{
  "n_layer": 14,
  "d_model": 128,
  "n_head": 2,
  "n_kv_head": 2,
  "head_dim": 64,
  "d_mlp": 320,
  "vocab_size": 8192,
  "activation": "swiglu",
  "norm": "rmsnorm",
  "norm_place": "pre",
  "norm_eps": 1e-06,
  "positions": "rope",
  "rope_base": 10000.0,
  "rope_fraction": 1.0,
  "qk_norm": false,
  "attn_scale": 0.125,
  "bias": "none",
  "tie_embeddings": false,
  "parallel_block": false,
  "init": "uniform",
  "init_std_qkv": 0.0692,
  "init_std_o": 0.0,
  "init_std_up": 0.0692,
  "init_std_down": 0.0,
  "optimizer": "soap_variant",
  "lr": 0.00516,
  "beta1": 0.95,
  "beta2": 0.99,
  "weight_decay": 0.037,
  "lr_head": 0.00792,
  "grad_clip": 1.0,
  "warmup_steps": 200,
  "schedule": "wsd",
  "decay_fraction": 0.894,
  "decay_shape": "linear",
  "final_lr_fraction": 0.05,
  "batch_tokens": [8192, 16384, 24576],
  "seq_len": 512,
  "doc_mask": true,
  "train_tokens": 90830000,
  "steps": 6064,
  "dataset": "wikipedia_en"
}
Each number is 128 + 32 x the weight over its row's rms, rounded and kept within 0 to 255. Layers, rows and columns count from 0. Numbers have three digits each. The size before them is the row's rms in percent of the matrix's.

# layer 4 MLP gate, 320x128, rms 0.259, rows 161-197, columns 0-127
092:205150182140103129061048174150097158104162139156091138073072188165127130114128191134151069128165075142136121124140155166157207117185128145148145152086144163162156100176168169147131136108111101114173111136153166114098130162123110119128154146139079092162100095082147122117108096095108136169127141142116110154080119165092117091195175141139104137077132107119175107093135167124164170130143
115:145131068153147137164196150097067153213101142139187129119157172092162098192165136105132104134122125111089131081148123102143147119126107109083185152179140117162093158133132119041108102113092127036079137192119149126090153122105132116128138100107142108108109126096142134085106122226129141084135112079162130087139115130155144129086084101100088130104117166143160153155141145144098176081135
104:175184129112160190120128065158105134092099113118079106110103136104158105134071123112146122182120110108097195129110144166142134129176146133167158072190096096089131093139147174107155086142125116143176111108102195165131044135098128150114125137166113131105146101077132126123132089107152162104105196088123113108136121147093114147255144136121107109176124137107089112146102102100154152130095
104:130133148129153138163102134184095086129093124174094143177107098141131140122135125128144123139132041170096158134072122165105109124121175169140108129138194127145135154176145167126125123081117081193158218149135104162173164170179148141135096118087175140145116121144120085183145139149160123132139124142130164157024117089146129118086109130113185052134174145112143159126165129103128059136072
096:131133059156153109156078138122050075134123174121142068089096131076154151145062152095188121063122117136134160076112101125106146113198141127151150138101130127151130121134135115089132131110142128125092128103160122118149108144141095094154129095176174113114163074186113123147163112087136086041114071161197159061158082165133123141144095178140124150100105116116140104170186124125186155111123
098:135107177073143129120132085121122164106108080089111154125140173173167113078120112105184133105073183105143146166149090122184155191142095118077053166156136153118159180102159148159104136149121154111148158040127107163087111122104110115138062184106168097144143138127174118113134132121094115167121185144133016094071132129114093110142111137113101155153084111093134179120122131124153120109148
089:137091096175075121098174088120139122161108169140123133147083105110079168097128166158103108150103115106101178140097070090165106144049143125151110144142112148079152144174161117148103175133130131160112105083096156083128061121092123085149174187119133094139172162131128112094084138125141125047087162129124113127136153170116083158125103119144103180086193099133118073132163152115141134207199
112:173086140186116130176135073139105197171137074099113131126155120106123100169115120127194083119077154177142168115099123104101134110111160117103088117159136155139166097166154076118119050095150129147075094125132178086111144130096102104143169119135186196136129102104190114122084119101090058105112093118105160068184158135094111153155199120126107127092133101159142134100124139111092144156184
107:173128157134136181143115142149134119073162150079086132079179106119083187131127118132139153091112117136097114146105178152166115106141122205095107170134058114100126081153147134119073133079085112146079150085144161096133101143138113144178132135175150165056122132113148120153070148159077075059127133091128128202175164098068110122193112154150096086126181114126133156111121115103134156167124
091:146100148181127157136161113075102120106072137114122138126189187089194178125135174089107131153115134149094110097133115100142169151122179121131165173180144188096071177149166131087089076125127179085117154141129130081122119131134131073138182088175149099080142104118106127164075121099163078124155116152068110099121145121145168110084115111121156131169096146160099159107167137199199160117097
092:168159185088117180063125157162127119099109135110184142140076183100139176074089195076101143122111116087111149088151120178147126150099140102073178126110190137127136168174109123165133067104182178135101110137112116118104145078112110125118096137123164120136210139143146174171151087156143136115082119130186159154135149142099103140169137059133121102155103110151095112088104121135116196088096
100:158130142199074132132172164142145173106118136101169177142120184122166105137106152160095129159120129104136119162159152220110131130134152111116150138094145120068123125149174140161137170120147098150125119115122169161054081123076174170119066078115132042172097142101122177129160123128111084092093127128159106183120085150070102187118134109192110170141163090145157106128165134174136147166144
087:161118125196165103082159174085142149098120166135143123173153179080121180088103144152156084145141147111098113170165185133141091137165126135099132112140124078112185125100099121139131183152163107132142141168143181133123098113139131164109120088100148146057089050158110124113158201060135069129155179108128110171129151100148180099092073171194148136075113114105122160076114110125143150111116
093:153119059133159121094158131118087078154112125116073167167169146162125052140152154138187101116077134137051135157094080141102098166161155184124144176130127118153133148149108152162216085147187176130116099191066126147133132075113161111086098104094181139137132129131189130131088106147101123132120096129116100102093139168103117069080094158124125119141124156141074095138142125143194138155139
100:099115111157147077081147100124064111131127056124194124138162153091079127103096126152146108151150118091132117104209106105074150137102120117089051167119102115103125110112160205161131141114196090138146101133104139149110124087146123112167076074125137148102110131107113067155163112151127104116105161195149126144114133184059131148104067177178125095117147101119164107133153186139151185115099
108:135092169097158129125089131132105160115093128102105105077131146102113172152074144138153163092198154152071107073108146108129129081117159175112104115124152111103177096169087159135140059113051141111075147128164131115161121153131138110137164073164128136155133114083179141186067166135088138106172119102129117079118126098131113109145141168136148061069078116086119205125154130212122162145115
094:108161128129141112124153127061147118120112126128114108159125133110132134201092123152091080132083145135245136132135157088093127150179152149123162100113151120100151100175153143143108100142122144134096073140115199154158041089174103091112089108080126183154144138194121147172092145046133082134096120145121172158076127087130160114157077100170186146141124066118104135128120158105126146106124
100:150136145099113120152139102091148124138096060135138147155138158124154084092108035138109176122120111140163138133151150166074185131083118180133170177114089127106182100118122082169115127107122083073148126108133165093115129152151176162093104131111128113071186135118099152130148106206134160161137113153135095142130114089187059124027086129165142135125173109143132104143105135097093148208152
089:154103099162159100092072181137141141101175105107128092138163159105080116153067088134154158119179112129124126181070100124161076153127092115150065079178132122111165164138129147148085126153126099164064109113159182130187110099118152087139064112144139146085118135119129099106093140158122095084093148060069088115122133146077155148119161126054157105140101172125053159131137176126129143150099
097:136054115122045166155147094124102151127179117111114120219101152110190165140139160162138136140161162152094091069115124115073117113118156118158091141075161126128082112098133107114152145172102118116127168150115095101124085138189095145138169115151110149089135099131128194087117113144116085080165087122101098141043102141176091195113097131169085131132135123084082121141168132100090163122170
102:142108083164155105112079152162132118102088115150162115117138072174075120134111073101083121115155094152112127080106081116115151149173153129169117106095108138152018094096115110098093166136120175106074193099092123150120129148096166129095106058205140161211155159121139122116124135134121130175164164095058150135176120130139141091144116077164135127085143163112125117149103137080171133151130
114:167100159141112130066122081158074170113096168126180119098195118121154127093099091139213122153171097152132098208144115115127154101134137155113131144170120096118097113138164068161100146073115136164105140145084167192112093170077104130132136118123110157157138163180146129160146095123132113179090137109114177107107118118090187182175113084122139158146164150111057075100156139172101084147141
108:130144161079101086150069155095133128112103095152097101205098099137122136111110114108148165130135100169132179158136113133109119129099065133187164103157111146150118173113085162114107056080133079102153155174205084112164114105102107132120212077099154063109120153101206134158139104154151116097126123106095165079143075108130149161157138178128105102140101128110169187122165170126146165130128
094:157120089107160118119150124134055041154161103102080157160172121088089137069156128130103132148083119144089137141099155129154142110061131189133097170152143151103173115172113106112127164114123200084121133069080110153146171115154141093138162061121207129136104038124129125139115089131165110116174130184126146122156183134179128113100116094136122122142107172150128149095113158170170116148178
103:105179156137117063097203173130197156094089166093101091124159162144085188128137156049153102202175092148137144108087139141106084155105106138189134143148154115170140146173140119147140107160112164123161125161091183079105107134186176132089159129144144191143120154107158134178140130107138136091165155121111125161123148111134101087154117134092059168125146147155098124102138092065117136166130
098:139091146110112142146183119157124154122057079078079089148112134198109152229112156102144093167145125193121150090127133134110123134142116126130092127137141107119107124091109105156119071094091122136174109100134093117119086145159119172128152120126073117135097129061151112100074097171142088132130154102118101128122100177124072191093150186119177121105181046082085144069107139146145165128097
104:165089119133145114134218119152150114132131175102126162143179185160147097159131142120178089150147066145111132075132076149152136121138140159153173173067121100169140166084064068062167135157146111077079171149113127097096143122156126106116087137106098131073190122097104131134071068170117076152158150133133151152117102085054139118145100103128104130135166185136111099146120126175127134148097
112:179121169118100122110136158147106102143079086127135076118199126148123129078145102113079155118136100116141183142065095149136136116076158152170115131118140161203178100107160122140112157066154144127134172042136153153127138092065090127136103144125120110116112120147090070178155094149135154152151124128047150054134095051136144174112133163144097099096160121109104119167167183132154087113099
099:121164131118103141155097117150166145093162117142174066126071196177081104156154134154202174085100135151160082065116114141084078106117112160145107104144119120123148115135159110118071077115134183101121127134077125145156122158096162108144133106100162130077165119154142159170086103109129090174200162129103137128160117084101182116143149090161130124142143125064094071098207123147179175125129
085:115143160185138168212078092128119135121107146075076149116111117109087149185113185116120181074125161184136104115126143127100047161118075143099186178146131158118145141093133141095152149086123141122113140134136125097151162116087127108109124106204132149130116114082055160089067106174118109088140113162109101069081135116135075100156120135104154137117121082180153113143170117173143119189098
101:125144140140137112133129111114114149121124106132136078141089162141204113221100028146115147085124118154097155083134104124148154151087133103102099181170213085120092098139120186113120144125189062110127155098110153118134146143143134116100159104151102125129150198108182137115130185095115099098124103138103132133100102139143073073130071105127115167103100227092087116155136121145111173155146
104:135126167116142130166119072096134111110119085127143128131169111113140178126115160149123067107111101113219122096112197125118175118148198123094150129148089185138207173084118124145085091113161107139175154125156140141170148140099161160161151108133153134144157129114189152078124115112080110176151171144169087169180122120131087077089122094190164075169157124169114167132183111151147102120080
097:146103077128091099163094117134092097169078173078161142118146156144131160075086116099147119139108073125149106146133140093163201098142134156134084209160107198138093148122135170145171101092099109083067156108152147141162102152169133128113101164074125123166144138193164107151119078107101137136139056093160113083136147086112111128170150199161129074115111159197141150086151135131137149113141
104:111140115123109098075159168118099202087101144112184093148131184124113121156102094156142158073123123064152121151063174141120080122139135110147111123091129128102117158110125153116109189062100138135131114137170129074089114047126119120157118139134133156090120104061106165156106130151113113090208173079113118145116134191085109166092156143108140116148107123131092145082068203157139135109058
089:099124080109088071162113112099143148138090091142128157101166147157154076142001150098106097144103168156158073122157128154128127129073160168155127159083136129128155206168163163181090098169062146136148153124086159100145091082160115129128146203195136136133076129121185128105087145159133092127108122163150149097138137077146096150129174125144127121126106144154107134120142157097137134101074
118:163054157118066134150109131137164094123143129143158117111137129117145141081124180153080195115121135142133101111124111153142115143128114127126099058119083116155096126103154080130121218062148131168152165130062078179078121183112110141149093124093184121108090184063083158112158097073133119166175118092111184130180163115114120078133143193162124092136088135137120091162140119122098124144097
093:163165134123081151181132114138144079151138131125168080167131135128118145156157060191150095137153180133141167083101082090112147093105143106155139128139096094122141102123168145047106165144169071093131078136188132130129134137118127164130118133128101170111133141063192196102133049114096107115158110121106116101083161127103187125034095181133065119145144151103102140106153138085130139151101
# layer 4 MLP up, 320x128, rms 0.248, rows 161-196, columns 0-127
086:102133063110105158144124120175161052143164082103100099091107119197131123087133063096176109140112115134190101156111073112081069099157066137182116140142135154094097126086113173154140099140124164165085159107130130135135109201177123102145106150111098159097136085110076100079147163136122100092068080184158123093152103134130158154096089172129167147150091113152124160134115095151113110104170
107:145106136110128098152161165154138133114104127146098081123129069115148153110156090137100096147149154119079195107153111111124130064148111100125082076132115121194150156157124076179130153147100112142131161105160047110194130129098159071157157089170100139115167101114171164118187178113145112100148115115144105102110173133163077099156147118057182120093134067152120125195172078137087095144181
101:131108226111110078126134092105184172114073073088108131110164108126102169147129146146119201122134148133107134126100087097193122181092107134110136135138176135139121164123148136089077112124121086155111102110087190178166125122095145199160154133142131122054103154115104139115104091163130144136072132104149062153135146147146138113177076119126132096145142125151115124224071102120164136163176
112:187192142175162155172125079163102142147097128127083178171099166086105133113142108127163159144076109138112183139138100164085144144122135134106023101121116154099168167097135113086153094123183063132114125194118114119123162132120132145147137145090128105113149127155107108177127190086106157184095186147104138150077120155139108130115128111133191107158196059099149106139148123117191148120097
087:156106128179136164147167142134119088093135121108140133127078169109107167114092094132131120108075124104163103206162137195082169077165125148220173092074113158136141141124101075139115092059122096130084124178135196145121104073134073135106171116149149108174162133146090120180135114110166165100142064085161150098152101134110154131115143156088101156116110153168111112089156130128192109148110
103:078147115097056136149095160120112107096121197143086149145186090088132135182107169083107162116110189109129151076147122144126097048126124137121065190149143144099086070099093119112134093116084130187070104133165154133119140105131119110149167056157135137112120090119163121145074137145125113084137094137129120101089120145104124088131152098089152087064144132144091171131219156115166109111140
101:156122121130113086148145132108108135121110148079138148138150103099146142114047123071127109094133128104124097156141121133190074106099130116163180146095134133115145171148130088174152171154036195121119102116114154085129142132008122114085192115131113152112063163140180127144132102147126121078108099141123175100177078127130135118148080173150092163120095133121051127072135144099110094086148
102:186094102138153171121140128143102159161116080123145071113118136077120127102092170107098057165095122099100122142193154150106150117085143103067053097144124155141115067108138099122101142079173113149153126070088137080177146163140140141088117049100136147099164103115146139092134114091078085065115129080115194127121145137151135145112138155101084094081108145170104080083155073147138155155146
115:086180066104117115090119088195041128148124149162139141113127132130198105090139170155093160086128066135133165120121104076155160154145170080135167064083182143082080125120118097126150110193136099148165112116121154081103142140143109189144153139079158097176167128098111131115122153044150131183126133127107168090095149115104109132127117130104100135161101160154077076135153096091108137103122
097:163168093137088136139132184117121111129089136134129147118116153121071090092155102129146074118141151167092148153125135073121126105090168130166087055173141117088132116154084148147160188170137124163119144133113101131053091146130081154164133176150108092072048143141087157144157146093089125116080140134161116140126120125105087152161190155113116117126141174112169202151121097029145068128095
091:156099236125159149144138135116113138082159131140135150119126172152130139123077166089139106089152111074097184184113151127143040134120133159058140066171119205140135180141144119155117039142151165152108142134129157155131132144172112114178059168072154109127196140121081178137137132133171095140158137136173126115132105092133102106179117146098138109137124141136133117083074129128132114084122
102:104125188097124091173171105093149138160153101080111183146067150139128089102174121134157114177126121086144121124109139127133114177159121128123143072107097160221117140106155105214125113146092197161163131177075092100140086073095122130129137111122153162101151158143117142133137129094057169160090127170087081124151141151135175158130112086075131102146095094165071099122115120094112146062150
093:135087183159105117145090136164122109146180154189133111140138170134054087118166173131105152144068106128067118126097155124136116151169104139135118135131116080097092131095067197116119155148154130147055140148151131177171155111135046137122094144135165080116117098109113134061121169101131192114138091122090123120123182082080161114135117155166075156161163093075116172177082135131131113092151
110:156090115126118087137162060145158139163105108183176116087118134101151153107143170118083149110144106126111173150150062090142157086173131097176140157197093123078146111116144059099099136145115120079145126056198103143121092160147087144130115082111131186083144133140101132154135128084134126170110187105158172108121137203177149189145153117150117115115175121158186086112168165122134148090106
099:152114146183150105129085118146155127094076147105062159189161102115132116139105118129128193085127200156042142190117144125144105158175113097134139133088102104100097124177098114079146118159134148140120157126167103188133174149130156114145161126113165097138170107108144165069080095081097067105085115150095171122143148140141147094143156102135092079106123139096076146139128099233128091127148
126:195197099151100180121158125086069141168128106154179095104100174147186120124137133123114131095113158088143145160148121134097171110112102044092117116117106154117163111143174101135132234123124119112171067204098135142124140106147141141123115199090090168067114115183102134090125100188130148130127095127137170125182110152115122187118119159090099162113127145154108086122085141109142088119139
090:127177129120163128140162172120113133109088133112083170122115088124137087100140138139115089104122126126123113112136107175116162122092119154107161153224100108143101168169114085160156106151097108131160137182065124156124138163117105151171157118140100105132102133088132126179202134113070086176141175094060160114142077088167105139183105132187107132089147165185174050160090130060163152135144
111:137089107102154141051103165136181147170076115142132089114158124150124085105087100067155138223105150154134188104139135149095183132160111213101153160157115169125121127117089093165136141069115151146183129098160116085160113154140194077102133124171140098113112147095157120132135137154095128187145147158141134169109127087167130074088129146140185154178166177063103122129131146152116113141140
096:090119135110089162174147131137118128176145167163211122098057052141145118108123139118126142148117089133117078065155174150116138115129146115072142165144159080165121108120129130121120126098116110084168102114105064098094128219108185158082144118081153118159152159078113120122199132115085158083130140132107112140145108102190170102124138178129118089198083147113126104128145097175061141104122
093:099177155131222081061170152086163135137092144136177104122089138101094165125105076153108139151134139101100116136137089184196159096136119165122091106143104108113196114132133176088135105097173127120111037121161156130100154128107151093128057151074100102085147124141145078173140108143164144147131160080159118177117121088102103120122111131081146122169074099150157113126069131124149081126166
097:163151066121124139083140110126172116173107153115165136124102133099171175130068053157166134088145124145169138161168170158141136114119042097180112092145073079098115078112154129104136162112167119125092107133149155177130076153170094125115147139153155143087129116202090124123154195166110169160145122085125114130124138104163073191121134140165180127080151194134122122135074138152171142137087
108:104150062146106091118137110019117087131145119148068144127163075136130121126124106058156104086134119089135120097098116170127092141101158140106169128125140138156126113121107150145135097127120107119136087134154161124120128160148066104076087139130131198071092116111130067084120130103151116006152085116161115107094163080133096125159106082099130171116071074120125135068069141110151137106115
103:131144151126153144141160095139123147142126169040150133110119126095123126172132113178151159170101121178096084103179136138078134081169166126110165140100202133145138096145128138113136124092070110152096123150123110079106100107128186148101131111133103193114178142145115200083055102135109157077087158190146114174142133160120143131128112136131145137128129175134204120126160078077114226177119
106:081143191082111153139057128113102106096137159173110142154151142220100068128091106119113112070111097120114142051107082127123116079155147093172124116137129178145105152123120128100182136093166079116143127130139091100041137173169158164115160144122106133132138133151149167095151199093129124189155097115148159095091136111203110108084143131098136105130119175169182165104156111165136140134152
107:219153108112129124137138161152199138152131114129143065170112148111112144072135103156142119154167087104098087107135119116194080093134097175145130152183135159127165156194163086087132134150096139215129127161114107174134116107068177099091127071150154151131070137139116123166145135097161127143098128142135156147149111146084136156159192142110088207116114129126135179122161160155088190143153
097:127093139106147109110131118095083112123194116121152111113120173139113119138110116171128148137124108058112081192122141096141120117116145037084120056132138165129149140150125100115145191167129120076082107129067111119185151110122144116115106183091131100082122163137104124200176143122128123123066132089093137090088134145130135142168137115171097187097157082184169180108107146137055101065080
104:147173168146193124125128132106086144179119221122146114157156165120139097156170133071127128110115070139119110081074114123127203130089173167128134176127191159129095168156097142088115158168136068136140124175122066115149150144139172143104168114074122157040132144123139105101133079146082109138093101143148095153154112075155177094125155094094123055143147112151123127094150089135126099111143
107:156158112123121087103111126110174117135090094181128134111156125079116130139114095166166167189175147144094107134177141183082119114084163122133154158094098130173164141135128169109082126044083116046180091098163154128083098144056092133116134148099093105127139086141173129113149125111094133066128154097115115098125114146139133175118058106138182163121065109093103073102192161110147132108098
106:144157157091105109102155094115111123149121084085076210109163096146136159132150125106094069111145137111097184157171144153122173127095182110181164151117181172126158088114070142107175153120150127142093127150185142099111166148137100182088150136181080083177087149106127144143105100156184155129103081111138090089106154095098110124130151119097125070044169102138141121094116091124079090108087
085:150116165147158125177061116154105139160155116158114188173107125121111136159141179109153113134087116160126155135170117103112146098121164171139158135063172104101183180196147085170141167190120102103132156092113144048130102025149129112123158147144120142179098125114155153106111162131130135150111108178141124082099122130174148073167132097117131140127131134174132214108184130104165099074105
099:128131141114030147171095130116093111055104091106165121125161115126057155124136222106132115126172156110129091158144187153149106089130140168150128171106058130117087115100119137121111104115076183160162154144158129170118145096087122123134084095160120166121111092129120126120091158069177122124086157162178186171162129111109144133156183100181124063112160071133132167109123170123109124146148
098:097118108140155099152055161152111151163092169096104169144154179139112142099215119105133132150097180089140108121106142161199111132080087138127113138131189089189109096088153149101090201209143158120145158127128115152132130156070133117095132148125106075149081145067133074140122094109150141061125087144074126163158150094063159109146172086100125156109116133114144113076137115114127115102141
102:139106152106217116098118116129122130105109083142153128160136080055124125143131101213166104178136195152124167102114136128110078129115161069138145101143079096098168091121126097104171124125147163122162088145149119121133076126089069106174138106134168095145163133114192155128096114180155135089148124116077134089119087187164120133108076113093139128194121115051125172179092149103116091150113
107:154056163135147123124229110125102114106147142147100098103058146180121083098125170155136072126178107108113101121098177143089104158157085085132097144143149098115126104108101148130127104119111148166134126086111124120093148163176130131109092085144107099114148125138159109133099198107201195081130158091070134143185126064137062104149164124060113134133117110078144103080112151127078152102130
098:128121099157102115100149130106159168155138130112138098118125050126140205188103125124038093086105183105100100133132110147064184105102110135093071186136134099173129126159170174122122096184104133119120144112098107111127161141109127142102192158175080088105126121114146113183079126101123127198147048147149075112141075108085151141154156083157111059144119148136133137163149105110152120108132
090:140076144080084070135119114155137091169126129096138126102167150132174139102100152129069160137120119146103141160169132146169212148094099133151112089088127099180160080076135085149153108069117115080142151128113127185116137128114141170184085141074110127131108166101108156130149109081179176182157142061126135119199131155104120151140148138158086113125082080085105053097155123151087153092094
# layer 4 MLP down (transposed), 320x128, rms 0.229, rows 161-196, columns 0-127
091:161134178119073169122095175039094170124144103147104121145071095130142160118187227109193133138117103131049148128106112146167179112167162100119162154098153102165145076138193189110115126108139094103217089163164116110149142105118128118124135081137117115157109088094175110094125130131133179146127117142133103124097110114063095116153128114151069123117136131153129154116145138108085145142078
113:033141173192181135174130115057131086095170114126105091123061111107165134083121076127167138083146085096142188118090129092129163141118054158139121162129129122102127103133160174153134148146130175110092132158131104097109105177079119147135189156177071060151149114180156100119099101143086098089117116126136110138134126127152117094162111113145141115157088138137134112102129099080091169201120
101:149176201180128149103114099130093135161083109082104060156174090112189152109132081161053141204106074146110121151160081094175082145105125134140112086153176118142096124127157151117134107098122131123137103120113148150126070126058115157140135135184152142128149123104121084163049118136107091128210113127148112116124166160144097150195118136119117092124100129138078156189105125155176145151143
110:138149114169137054126076058157124100141149153099076109064147104137148120152128044184094180115149127141090119128093119193113125158129170087163105157133111116106156158130152141120142126160144122127150091199116089162131119124185187111119110106051134127125134114159124105147119131154121131134080183156112206175103106216096124136135091126145145138176205125105080166123153124122102118136095
094:168070146134129079146202119102090135141111140070131152115132195080115134119158100094065134107143129135158120199151116152162162072145154104119147155137160133120105099137118091113166099129030064087099089151151078168075146093137114125137112139085160117169082057141160107135073094084150165131122097142121169104143057115108127123123068184113130133122113163134155188127120124116143161108105
106:112109107104124104114119168113078126095100118180111072126143141144114129143138134187169183090161137141108174130126182120153127114201173138097114134084107089096152134187155098049196077118144112121095130074130152114146134148104118081187135092127107062145107115184174131180118176086114097066120091165092090157118123125099147159167113114115153108127117143105138134061100073070075117118107
098:120124080112176052147185178114100185103097142138117101138179088099142149124105132101137176093142118112124160153180127124121122143062111166165158172117090165109101131155143169135163145140044157099110102170119166101067137131077105119110079134122108140103047177164155154166177162146111136142144153163175213109134139123160136103131064150124096162098103159161133154116122148124115065127103
105:130116135211199164146079146089086084117129091096143117151160115053229101106124134104171118131095148068141128121127051173136134118092134131124147187138122133131106109068140108138122146095123162095141053107139107140126140160106087089163121104099078085134154099138158095124100169134134132166150152072224120188112096098130129132129141126125135182136133163150109113117183128179138129133151
111:122173058124138091126120129148098124148165175131130150112073114125149115126151177212126109106107164109131124123096103133132112117155103109123099183127049145105073083123086111121100126164095171097175171138115138163103162122176082149176135141118190155156181179128086170154097156141114119166099081118074097142166176125131087052123071121137091098120124132142180168075144096079082114150118
094:121156155092108162107120133134141150117169093155076104118092121152152113117139138181167165174156120095084185139151157148117120131135068123090114155120095112176194166143139106094093131115140122148127130104123175180121124130109181233125174165143185233167189107142118100156115137100150100139132121114108157142193179186079142142138128139130082154139133159115094071157082125127090176131161
098:175163098131152122113110126137103164084062151159132178123160124148109109099102104056161124211112098136117074097106151110094176072137137098091204118047090082161098154144129139112140107123150133138107161116077146102141155118155144158184149110092119148093137160114109130118159125118151153152104131112116108087074057076053110146116195128162132101124162155167133133200170096116082125150133
102:096084154126135142110095135146113159171162062147058079139124129090118170110106138108185157095109113141118162131140152108173123110086114189126100112090134142117147162149143167163125122158091076168155111095170067134118132087128084107125146074167110126113150165091103086194133132139121164113070094103201196146158134154108102158081175043131168149134126172127186156122106101115117191121112
088:121166086128130169144128116104136104053120162074155167153099106108162081061109109142228093168149118105176128089142150140139105122141113161121138117167139105081134115169165144183080113092151077109088128159128137157114163128138138167126122100120133186188157171049196154077084125112181104123148130102172114158108147116105119078091142080149138087122139151123169113149071148146177141159154
105:095148094130123149077110154123081078118121141092102180208152098141057110164146129159207112184078139147112150133099142135125100138067075135098146134103162147137120153137116171133104098097166125097095191172039169114119157125097159111075125166128153077149147110139145140139109155174140091088130113121062150140121122054123075055154117120123138109143116141124061132117146122123154142185136
098:100103147163077142082071167109111094083096157104137129085119142133104144085107125095130123141133133115133144094150086100071116097154053111112073143106123072125184151111133123136150158090169110092168121125085124139145136138163092129091133044082155138120168107137153000160075091113167086124140119132088118172099146154112166186116115114157122069141144137130106140093166132141153204115124
121:133101129162137147134126074115075123169110164168129117136133079212170114091044106120142110092175179127124131094100111110126138143085093045117099157131104095112166196157146111126130171100073140181204140187123085148153164134136100115101137131149107113175079096139163145099123135152151141051118162105130108164096071162137167125143125166084122098146127113167131125151137145144052086113130
091:125159044182094143113116129153146135144099145154116088125100120163137133119108099136092095167171164163181150152147117173118120109132109076151145085060131109116162119189122143098069197099159156126213130124094159189143116109047107102098127085100158170132180076182102141158131175103079126176121101135081157100156113142136161107129121136131173117130108095137135083132125105099120130119208
099:151141145087156122140118137169123122100146150153095112127135106160139061099121085138102129109118191088119102135139121066081168108137209101145164159093124093166119107137123151204104166114199134126139031138112083129102121167171166173167145125122160103080109120077145137101124140161133153237149117147108094135146133153096085105114107174171130127173083131133123096114132154124158093203156
093:140158058099164180183093156117156095131187161114176083086155143114124187117084126097146123093092172171131123091118203151141129120111098113176092129125114104142114118175130161163062103099098095167157134124108165109152108133102171063140120104043176076154095152113134104147125140145087142179120130124123091094170073151163113172091170152158136121062092140108101165126142112149102160127101
098:187070170159157144132091170121128099130155147136158124074184152178137048139105109133117112093111141112107146131128074128050156091121030074102106160119096120103153159131138121134100087130079144163144150170087128133137115184189106132148189095141126134111114109091160129117119150134086139109130123104093093075091069138088068131088112175140127114061134153100073106123129089095172157120144
100:098151148145094138068087074131142128052122176157091136169146138077185111194131097151111129129196119138179130133121165073153124149184154125123115125184090154161166148160168094176130125072131133158114121142149098155042134110178159115127096144188126109139138099115163105204124154136114074104144139120190127120164187171154130107132119104118114161166158128089125105079104087119107170102154
103:141143165138189124138113121071145158121173143150156181155154158114143117133148070113118149114163108183060111162124153113110094146099141193124128151178077079195118089084117172171124117085144132109126149141087115173126156169117123143129051165095112137139115154127145176125146171112082105100143123102152118126183037120198134068075110134154100102093138058134114128167105165166112113133165
104:112132132144176146106172073142089143154141120150111120182134131112150107146119060113138108147060116084115112101133161129132095102137185129132141158099202160052174084121070107138089167185090149144147165124079154113101092088108136200110075150211116188150145105126086089104081090109136182114102149155144141139116186134107106094157152143130165138114158174137105118113096095114106166076106
102:100069127097117125112101108123089094116139106152144145157209096191142121172019139122128174074089143152105148097127151115155146091141140140174171139118100122101150145152120169115154128141153126115096107084161122091141121157083188149123148121122179151159138174149055201096075137080148125134152139081113148120107119085155103114176194126149165114089162143123227149101094136110113135135114
108:123144122062087117062158126165170119168130141115136126144106155140072159185143095159124105173161136158114070166178117124126084108110196119094143149199171090172082099219147166109148092131102146100206082116088094077140144126146125163108079168162138102159084096135133136121126130106141146084129194157106161109152163107121160098124126143101097160097128123138059129119151151158131172146150
097:129134111153138184125131119127154105198100084095061157118113164099116107119112127168126146117195133158104135111109137190148077173114085166085157141127196126091169121140082154088148151120091118144136072124159168113125125120115144158112074099113191126115196081140121151096133195119126087090131123111133124120165034180133109112145175120128174132091118102122121104158169139140188060191109
105:112123152088114126110166092088134129142156087178140111113108114124083155092150092123106123155125114060088153092106129098132168176101130126105114167093120177105120140136130104086111103136126111132057186107222142128162075071115066142119165159134150100064076084163086134119175081043125165102124116064148186072135125122121105080100157163089111146112113119188179126131108115131140128120111
100:122086101140119077103157123115152132083181099135140173109094145103205136151161123121192109070084135163127122137126131108126158163186179149032084106124083130090117086172157149102119078162101104126121101136112144107156141120145170114190135099136166131076078152129164161138112155204160097165142089109146168148094137131095080064139162077121128079122130124131146142141097144129084130048133
101:134125102093127128109157162070136104142127150112064151100209104105175146093109145045128118150140173098140204134054144113127203137151057111141120181140168162108109141122125105121161153140112143136160091078158106145094144111177077132135152125130066126094084097121150116130112115100138112050122108090093152114160165138128113199135131142172131170136138170142145170129054132100170114080124
084:198087139087150113107109101128137112112087165173131172101140176133177142167155098128130154114145068121168148138120152171135110099140166135145138113108124057104185115139139083163108120205117188144171107080122077169117133106108170128082138177135103130150153174072158095148161139130126167196132091160157117248173149152131151086113140149162140139123099134122119126109149133058175126138118
092:131158126140183176122138150104149128145128167088138123153100165112133158119182126134126139110137097167134131100116108144145092086123070105191033125065147117140169135155100131124140116147174133105119102089085117147129144194198068097098154156125087099154130125075132122058130112103121171101134092105154123172168120145194165217150111092166209155157119132106112170178109110098122114086132
097:049069095143126132107112108128124128096130123095131118164135163105129112170065126118093112130195117095133133190090055131103135159128132070146178165197151103132138168143128088045128115084050124113129163156108158109148120101162160133124069120131132136165159087095116128121191116063117073113147093151163089110127149165167126074147181096162133124130074107102125091122133138124183153104159
101:083100130126103097147093147122151161151165124123074088178158161132143153104140179122121117072153142140168152154169114066136107100158149125079147023091152085147126126160123101178115103188142162125132129075139085126120118158092122161159142104100127143069126081121134134114077136118128111088161157174116178100139137094166153178103118090117198140126148130101092074201078094120086146058157
101:113141177160145099133126129136118128151162134119118086128112140145072115165151105082169067160134094107105185102099159141128122111111047164125086131134122091124161126115127163145103136139099132074154164125145140113149099128136170159118097116081130106152155157139121096187211131163203143122100115165107135135171125066141195133121129073040158133038152112076160108146137139202124118166075
097:160134133118127111156157122145151139128150135099139068134159174126111111125141077062080126122076168117131179143129171119138132120035132135080111146127109085146079130201150192078124149128128134142166095117117115236121136122082138117170120148137090109098103115103151098196153117103135117131085063108146127138073154192102129095158229145134134116179142156165168162111111131146144142152160
096:078152182117159093081139103142059204112084162097078180081128108167135054123164058146100128128181123147128090140140124155110164128163178108174154176162123120095100067160067090144151107187108130111101126114205112120130158050125136114094116105128110148111119137199174139151126120186140165137125162128160106125120096125142114109168123110128159166112161089159106114089099126128157151142116